Weights of a small GPT-style language model, trained from scratch on English Wikipedia: 6.15M parameters.
Each number is 500 + 50 x the weight over its row's rms, rounded and kept within 0 to 999. Layers, rows and columns count from 0. Numbers have three digits each. The size before them is the row's rms in percent of the matrix's.

# up: layer 3 MLP up, 768x192, rms 0.111, rows 704-767, columns 64-127
# down: layer 3 MLP down (transposed), 768x192, rms 0.104, rows 704-767, columns 64-127
up704 100:464533448471538419502571600455499505516473512545488521566457538532469475500513568570567511460412496539453469473529498543418513528477519461529509483445542442424507436364551509495481693529509482
down704 104:565483422476509501477466462505528496521528550438485552532433515522530525477375620434523410525482454545496509540426473556444430466517413567453476513565430507593388578471493521500388475566533549
up705 146:530499443519558469520444522502516506490572533463551478501561465523514462492591528453504445423422493519455469533602547517579506559510499516492477530545615526511411465466562519499562438472448521
down705 147:464520563440514572503440549378422430437541541413447453489546435452499510414573611524482535548540551486543469564569482467578473513629542509502462559495428466481581463553486454507517479490500546
up706 123:472570482551565516413500486433474520538373515507478523495518538492489556582537565524609447497528471507455405434462575622478420549495492513661490540465529477473525539476569562612445585481536529
down706 126:598408497565533514486651467500533535493536494474453483552538474497462548518482436496513502661598491386509547475484489480441500439532484541354476518529437546526570428506475491523448396458500509
up707 124:447522465475460476502521514445466468468507632569482509599548463542472424485478543508512481426455591395497604417544536465425519521552500423566582408479489490443604533505489521483515616490517467
down707 122:497451400491441536510465440544479495492512470375523559540485481554515431410509518551552586544467474556550472487444437416451556518465650475455466446480522444474525552493474548505478517467545433
up708 138:443552486502499462474452529528492522571470500489516478483495512540523481511498535512521462421589465487619591511542496464529504557464469532482536437520493556513450489488525513444447603512466506
down708 137:506507468443488493529477457475500491478474572524418495574485555529487529597463492471418515548563457554451467480457527521365599487442537473556468435506544448525442542461506464497495439548470454
up709 140:498454376498438449517481535515595453597510519514496460502496560529450464440599429524480433423486455546573490478542524578453556446492571487469445567488494468544405415481607462513524582488540400
down709 135:410489449484492421433547544570528480450569416531505467425456536536442420466500392440567449494549494572511559503478484563540614488401451474427539498513558451433612513564429477514460488459542546
up710 039:574513495498527497580491504468535471583455468505523485568509484478501519509536544641520463388446542489486534603495495560482425466465505476504541484494495537518469449402474453491519506480511456
down710 038:431515513415446541442512469474495522544527455532534441481575473486521444452475539518502413553524520499409511585486473414565461532517520510511418563544471602457559512508435557573518495529431557
up711 034:534493496525498516513466468486611465567439491503508534580488575512452469548511503533524477397401565473445527563475523596465466536522514549505495470471480534494400486447565467586540515450490538
down711 033:457469433465540577437485509464479506556438543524539458516494508487443543535541533506521434460475525453488433511524547518482489512556478439432420536419491613503576521445522534451527497450542503
up712 134:474482489508459492409527539562505485634512493532376484543473528537436496584443433540467437503458478513452505560505452565411449412559443460548498498496462542411418493456537475569483536497600442
down712 131:532480471499571447502496492547480533494542523480458463527483518519494554487514505555383496564528527405491466550495519494466459407502443468440474562520587455439407415466498434533484464561481470
up713 134:591529455402401470558528403467527361415463464502492464493563492470600502517537540517591438435503497540515490578473508487416560536441471485490537491492445611497526571568614414606553473436459510
down713 135:468524482626471414522479504399413456556503471553462518486447448467503574495444618540494488476573511480549478458546582472514564465438464464534472528454514626474419385530431486562524501384496468
up714 127:486487465401494468463404513484467505509579485464466521529534475434538514468541549476454493454422525434452452514457463514547469505546458548568521523518495544395466498436560443602654477441531531
down714 129:515510503534509519428434424433370495451449518569474567384460433488556565425597519550434446494529439570446461419538455545633448477443477531551366522499442572471491420561437592535475462477491438
up715 133:452571402515540489456395561519520495461468563551468478471484499465432430612490466487432569456447472492441469500418476533490545575493501500481515437525606545426512465446558506527511569532566465
down715 136:542380502466517478540548551530514489506470592487460534434547399452478531456561479624496476526507488548563484466447486503405521577506504550506430461522533562533489476589458568481487426499508541
up716 104:484462474527508515493376460436464488538402470467553468542494543473444508477479473545488541477551515451506483588571497464461541530480479499464518510542535496407526514437608544520500449501470439
down716 104:546464578487548601523485377458464461458457454473579519453582464507550499453425492540528473510544539431486499489500392519517580483510393509443486513393413581490466500497555590584454430466550462
up717 027:459490461518468539533455492481559517597485497502479446498485524483444540559542509547562536412500556503529503535463545542479520513532469452556523440472511562405442508454532450542492591480469500
down717 023:550518520509475489521387431478561526462541483512521545449497473426549487432466585464430511555474511534486462420519498446556509585445486521397420559531520452464536505469543465565445469533474416
up718 141:565470541444472510452514408536456423531495409451467453515547497528467518535488493556567418434502539501571514480512495627492524479534485538551612485542381485488485456477508530615505566569461581
down718 137:526514553445407498478521450526510441501477564489404523545522419546449553541443530458483540575588527442540539456459340522510503462506496446517512449505473487521483365478461502495519503520490536
up719 133:456565552455453514523550538503517440607393580509509492477491581487473503537464553607623566375490468579459527417385460500532486487534461425453567491545445563493554539478519437496499604483499539
down719 135:508522496445548599513557416534570493550433539463494508458502536495519430467507427561569562384574484512488477458496434446516575484516435514467628475435434472499558456441398465537396540545408465
up720 136:436523485554381479583535559471540533457450449530468535502463482516516538523526498608469518441456432509465516544489570487486460470466495522472499438456509599458466506450529495526453572538509488
down720 147:586518564539519466454572471481461641425565443465517453404510498530544452537485581494469506582497543477573489463493424517525500404464455473439547541491550463508551494543530535451492548526469512
up721 131:545506515517616527443499508494544494449562500574437523520504447552498433492495498525499501466548533474521541580468495534517405488481441520536546493443568462450449437469532539468506456584554409
down721 135:486528460485445464540424526484487447493530594484552493496425481459532564526470595531458466446490501472496433554537416457510447532445475525497499512428538491460463545444490519465458503529485480
up722 035:527504511539498506520502456507556507530483486454551512542522545528451536553499538569524399367451536511461520536503472597495482499530452466561507457508527569466442528473521407515460526473553517
down722 033:569466618495447581476483506450557495509486455612501507365584486531503500373474542551551443475476535529450493443428474410430510465599436516480555600543473558497517468547478428500540559502527575
up723 031:513565483527471512509446478509513469607460508532568481531541490544433520553587492592535490391453559522572528535474557520497499494513511472524465496482534513490507478493562459552516477469493544
down723 025:507541506471522454447543502445503504468445386490516444445562474500483443436424404473434507482623483524486559442499523473511519563442476510438503475514477495485525517591460537582371506504469514
up724 117:533517493431491503585530472493614464425500548495458535593479444534404450544578468519550496422442422401430527604588469580520486478464447584561506404474499508552522489447452407515633491535515501
down724 119:513449483444423521534479444536534456435507578485532481467483591499546494517520431516532489471531539541473464529601453477475538491495520394466470444537513487536499429467373471440520585590571500
up725 134:572493479423558556512530518393549473479521531530551507484522569512563449547508523601503509477451581534500491486507575471379520539547598502499476489459441592495486545532576457510612577531488379
down725 127:550560433549491527533511501472466511465494407575503526485634505539470464481509512534511452454508461523568476487522440507576438411560517547409539594510464482518470512453449410436470396496555471
up726 143:431638441425434483534479442514457495475493502480489496514525478549486505469505525475603428474448438544484529476424541500404553611532500575423513487504496512509455587469623461518497501522488486
down726 147:496354486492394424500487508419458435549567432565464492445526432498586460493598505489551387540499477530498540468481438442528654483467495579511541374507462547410516543534538543575485494434575461
up727 036:494473475476551502580500509441565497505465472494538501521523523518469514501479509648512479361482525459445620569462494567462474517536503582525524434494540578478434515458539439553533544479485507
down727 031:507488500499531525431477480579473458553421566518485514528474537542518470466456486515512450549601492513504446426489431539529549453605610478448427465517528483527528577452494516528456427586588479
up728 111:496488510468513493509453473388494456556500483604549517574578462508518539465507579504481501360522531438490448610488524524512500511558528445554523543490584427452554480516485543454628585458560473
down728 112:487528467531443515502529531471454530588550488512494473423375490556426550474497467466582485565585556484552408487567481523505540539532408422454521439530577493480459427470539464431539503464523488
up729 024:523503457438480485533421493454514478552393514490484495591473558512450467461507551588478447417452547520489527517523517502515458457498555479479424438577533532481471493465597564595534525499489483
down729 029:502501569519496469517483531578443575521518449511602438561533497496482466418515525514483478505491517531502457379548528408573535454482588374560449495473475520440439541499430478573479483447493543
up730 132:549459547521546449504505495539482500496505509422521484556450602499471448540490449505572508520415540520495464510544526501464476438450503484541360560574463511520422503478511516597514509505498524
down730 131:460512604545593513571448465387457500407577482503509451506488524469525491544549444449540545509445483463558490506516447417597538448574463492480453569467444479546431545444499503560442374598597514
up731 037:502454473527421512529471533468574427542474461579544476531547524454425554502514545581490510382506525541584457512523460561488494541570525509489509498475512574551432478520521477528443562461441516
down731 037:594531416519468455521522521524522557522488467607450502516461498403490397522524490451478485558539484490421442477504580397493529469492549542517547449479441506432507520463441462435483541380570517
up732 112:452415486540495442482456521488614509577563543538523513627423538563516536515540438588472584476405509534508546487502483569597500554536490482494432534452539516489456445455481516435593531502506493
down732 119:431535555484476492470573460562445587483479454468534469451589485512449473460516538553528567605468459434456474459456387517462483554490450482560529510428449463521552516490513483349456468453534549
up733 101:406525507424564487524474501484553553566500478451467496496453536436531488551516531513483536458475446474476432614543469554533439498498418559522528484528524556483521450485456441561429510503489553
down733 089:524535547469495511476475503421434520620379513538529525498484577494494471513530531469489485573545514603526467528528546538513554511428523541449493582541481519499514353463523436499468532508456463
up734 046:458512474508491478486495512475555429571486568500555501537500513563438519550517478651546414343457565451549537529460541529452461523462484427478549492454528495502506526475560431571514588456501520
down734 049:504408507511569507519465456503485510484422469341523538410543536413515541405464490543501483573536529562452553428372475533426446482527563451534540505581476577488511599546458481421429475476445550
up735 032:514523462546558507592432525487533483590454550458502454602573485495425511518523531586516429380479524535474509528495508539500426481500459473550429498536511541472512458503533469573508546509537495
down735 022:435561469431571436542453464510596476510431441403458403516526550529489383560480519507431559513451537462551630519544502512463469528459524463547489499412452417421491511504508626504498582459489455
up736 130:535457450401412448466478510452496523563521490596484499573435557551489464524500509567466409491561609511472544586558501444471550449493528490544397420540422514531480449437530544529507451601510491
down736 128:624533516455534498548567449372537473455534469486491474543590485519485517547442510498448393540415576475398524570517459531504462548514452495554475408518418534521531499515475431506511507429511531
up737 030:492525485463550554523462504471566462505480545481511458584459499565510464568510504491533442417476501531462489576445617540509448547457471478555568427467538530527504482435555445599556524468477516
down737 029:570446530539456544577500474484534503572519485391540462487515534532463496504476528495501415494557526407528489530489481480469504480421532410530469526410433474541481447529508489584467536549454581
up738 159:523481438493538489499434438519485474546507464512544546551611494552524488445493499520486557449512592473458511500545519547553450576587513461602591491470593515469416395472484524513608515450501540
down738 145:587469483487432462534497443470478498582563470410581557550455458512494553446617567503474599529548579541469473407552458466570431523463552460522478582562472549482468493470452494450556561460502526
up739 048:538482437518527478487523448426497493547440472546474438459575507509446522520501556608512509414488499498550466576484542514453450480552509389505489447526508558449485520482522472598552637512505442
down739 044:565468513550490514569490455394568460541424520520483451580407505522451532466448443453422512375562473457463550514546512535410472584438448428457516577509494506448535494451471488441479454561441497
up740 031:519494511493434553532413487445568479581487499425479470537579486515467483541433504564491494377467550510473553503536549552530393487572483427557481464473497542500427505459517489551491516487532484
down740 027:469440456424434478539478569537568453559440511380477540520409521491540493555512445569488533527481573547537417505451528433411411435512533420497534541516459504521500457430590483485582517504502585
up741 131:584558488430485480486500493474493481483444544475523492556433492519404478562555474550495495483482522471520393509457573538455502478540403599541485466454561467561493433548514398553524489505506516
down741 132:492615415436499463500522512533403533425567433443410579517524500570373581461568498561462565484489506505518482437440500510471494465499498523502578438396453551486471456568501483539541505487472598
up742 019:493469486524483541496492510497521490535499499541548465573511537519469516559486504595525399367486558490555557541498532532444493472495442485564495479491510495471435498457544495556549575532513525
down742 019:528420511554547500554523536490519593495495374503497557489498550454442613474525543529522553559479462490505596492508482541416456463463466486478480513542513556505443497518469523514449406460413486
up743 040:482495492513417527516437486526566478580440525504462516513586537500434513528578528551518527388466561454472528533515494525470497516550431468585528454508561601547472478472549509624524475508529485
down743 038:531503479501529468510531479479562488471468503461444526542530494459461471401491541488488465483562486520444383489526494475536366548483506457471532528529568526478462593492448523482494468432568519
up744 145:483545410398468431571490488530511455518498526485615469526421536445508540508472549557453535456401461507537498536454497473510579486509506443420508480444437617507486588387520414521547635458508578
down744 137:550519455406514497474517435517476532492439537487453507557487453566505527462419509440428506504620546520513577515472478379548413487510507506460512466471536471382495476387520477400516427556516432
up745 046:540536513507544561555492479514572493534422490505515523553504534545496522509528512606538482438443513520548507541461527584461432479520406472525514457490537564513479534483571606602531557459534521
down745 042:428503531561459455457409490484491505434449498471524522537408517511449485505496437449472568497502404587536474512554510424528488496509450508511500402540553412467484495408514384447505501509498579
up746 114:519403518492458580591487415492498450534550521555622501461497450460453503481509492461482359402511555482532563572523560612428470451480513501576568556535433560521474537490524497499488508486516543
down746 117:521498509470547507478420477528488501430587425484515544585532480470461503494454529473497532501519525527394482495489490491423576503537639515620534524485467532423482446528511442491529489625517511
up747 030:537432408550492565499502495449507464534525465423499542510527484498456534534543510575527456371489527492527526577466491599495461503549489450477544467463553515492473488486528481531515561559504524
down747 027:511513512477441484547454579475529394501477550539492549614437569478574536494409449494515461507515457557500475541511478527526478399459497559528442600507489562517408505489526485525513470464528415
up748 142:500404486466557474581455488479455459610504492484474432500469569446492556510518528446447510479519596536581509521481514426486527441524469550447553498492527592486418418541572467576556464543508525
down748 144:534504435517476499571420466497400450474568517473556446375498472454490478468484505452517589486487533509478507468541494547557485478412507502513446578456452490540566574505517464519456464573517513
up749 133:463525451535365561531450477533540456601502535502525458517455581522388500508608509588491510469481521501569494482564587466442566498557640480504450533472501480431509595456499419559515479523429467
down749 135:515491508528448548431514444554572504502531527535476478470493536577512491489498537440458525397471484479508552493574550555525562546504541504440581553403434429486682590492506510621420501499409504
up750 121:461507453534517504503561499489437424584440569467494446472552565582400474568542476488538429449577457548573525494509552496440434451463483452527538495601480472475453460544586537442451525547463462
down750 124:446442520473591533434559482460540548554502487528563507513472555505510516518534434526550509408468503581507492532506501440494529543434487551492428508544635546512534547576458497481520496503491454
up751 060:412489440462523482544467545456472511480506513519468451517484512527455473490492499543478525458478483509502407481445556523505515472466507511576537420547511480478565482468599529540555569487502475
down751 062:539529521451473508428496403520476435447511504536532489568576547506629513498558586435550485456510553434567523569472484504496457580478500477433601535513537502442498552470524514477508425532519564
up752 037:530526511474513546478506534532543478544420472485512456533536509499486515566496512577524524378420481517525513558425456599485460528525469476569531432442541523476482507464556499506507509493553525
down752 029:529544534532509435484470547498532468473494447477508448556527491493540479486510544442442491466488564578528552459497431519468507530474508492521453431464525352455489495547601427470529520432507509
up753 121:432503436527519477500539426489518436507493536526514484563431516546487409513492534517559443369556583498496557476542525474403531519497526410601541420538569475513512490491489508468531595506558494
down753 113:483471411535472522437386535523517536518514497373514544565418453444505576535432553478559549588581441555539421472486473463394542468547578518517502466505487487429460550497560503572396476504427427
up754 037:528486430545514574537460487543611537511478495420526442550543528510469523590589505599526460375434513452485484546394510536521446509584431455506527481486470593478442523417509467553476501479556586
down754 034:468459458432491471504553479396451427510562619490535502463563487612475560477518568538566507417504576584445444606494501557514511581554483498564534491533559466452442529474416404520585501532510470
up755 040:507531411464482516550503509416531457521415583559513446560549515547503542535457528576599498396441553542547535499515485542450449468569498449460552514425485496485473528477553518504506580473495448
down755 043:485560490506472488465528514526578502492534478486487526486486502543478329536598451418539354525547530568426473500510478489451576538427462446542511496488465536448465464514492474547502570588520564
up756 126:498524517555446482496554433507527454522499484481488527512559602473452480468514598511454453458468547433462533516556493477515474438472502390534521515489576529536407433420524508507499493487519525
down756 134:563435585514611431606570628567472550495511476533558489412490470489427544446591493489495522526526466507493446449464503492442413497554465422415539479394443481542536464453545579597549436479451514
up757 126:517530543423466556495515560464533496490461520478511437527463487508465448600426445501589531394497486388489573530472404531400525532520438504543603437476434482454553435564569481556468547562540465
down757 128:483510501511465452396485398475520533496479540526460557583403481529550483498471520487519516560504444430471456515483550471579494597438565503475503416530502490482443526467484501536490477532555455
up758 139:495490432476413512573576528448455483666541487543587456510499599515447493485533546514542399470509581460437557524577570508439538531518455454451490496438482505535479510504546557502514603501494423
down758 127:585443443443490518545499480434535513526488498548488421538477540510515523506483474451511424513432578470406515515518484505498567455500440490510567581479436519508513500550513512514472504542503553
up759 033:517464510499441544522435468481492528557462482607554467552492499484499470577544545604520461388433587498585443490543526526458485519508470554550490406525575513513483487457582512479537571477518544
down759 033:496570481546540517574520476457560547538523431396461453411569489524477560491517490465559490569479577551570552542495480618457488542485474460443581486506542461427444500612465344480457467497453488
up760 112:477524445469490602502454524420478471455460603543458480587566415546448416497462495526525503390522552431435560549532551542535513451536473463619634473450493474463636481533482497456546479504491480
down760 118:440430422456396524542441557433439475514475440457474546483516572544523438454472554562438507480530535544561454532525370365466511522542595419487531423515518418479472448582518480492500527523587398
up761 030:539478544516478561577465504528558514515493543506515511546541500491476560569494505588594481394481531516453540506498517618431439425530508433522562479505521576533528532469482506568509543472555523
down761 034:507454512576509408462395515425524518453471445472563522432456439459487503488502511533428532534571481441466530493484531560553433487429456447552571461489438521432539456494581422479549509540423428
up762 118:494488460511487445479465480508512344447502524513410429516548448456545534486471550481412466347505477435574514534471500479552501493462489562499540457489470472495499474450495512516585479482460500
down762 123:595482569554531497466479444495472538348458549494452534593468534497570541436450510468531457571552531567549385437493496466517468559535529430550544465488475457411574574510437497426493536502587490
up763 059:484529483486540504506482453481544453558431458522530527559549490544434453552539487590562426374529493528549499566481571561481500522553512506573478503549512476424483471401578506561519573496507530
down763 057:545495471485432538539527523421499478576444504474499511506448520528459627396516537479568399443475545486461514445535509524536504510429517446568462471580485525523485503503356548501498451476425517
up764 047:525469505492538552548475492453538458572409564543516511532512512546484514481519539643516470420508539541501496554503516589502488509569468506511494448439516497453441575450536473560530556551550511
down764 044:489437497499494460508469527458596489550562440502444545485387465472435542473542424586459544461451458461480513499543481490521569535479479638424496479564501459463481437509626478521481361458521512
up765 132:512438472485536511523499484492578490556527503541465558558483514523548410488475516522458490466531492456449587646557445477546476524488532437483458449423552520557494457470466513457610472535569535
down765 133:394473509558465502491645491464398473406514559440475494548592498569480478481463519470600437506574516643542582406473566478465553534570544505478523542519543412526533480397426507516512499512543552
up766 098:475468496487451472495565429459577409553478431422538561489505495500428419485574477477430516447451555511563489463491505480529546526450517592553561508364495502521425407423634545499602497582465605
down766 093:457558538500450492412442499502522590436587506544527509594455570552559457573558538502513507586468515644519395490507558434526502526514506586565464487574470490497506611520473434507505436478579428
up767 052:526487476610484558474543513469543511580440536525515562534501483532458569595567552587532459417493546587519590521498509547507517457486475539505549459510459535479416495385516468615497540498560541
down767 053:473474505459430563488593550647482493556435456531450463470611480476532489518581454576560525439493418473510506457427507517491533464540490489411494493456461449553513472546542482429431440443438495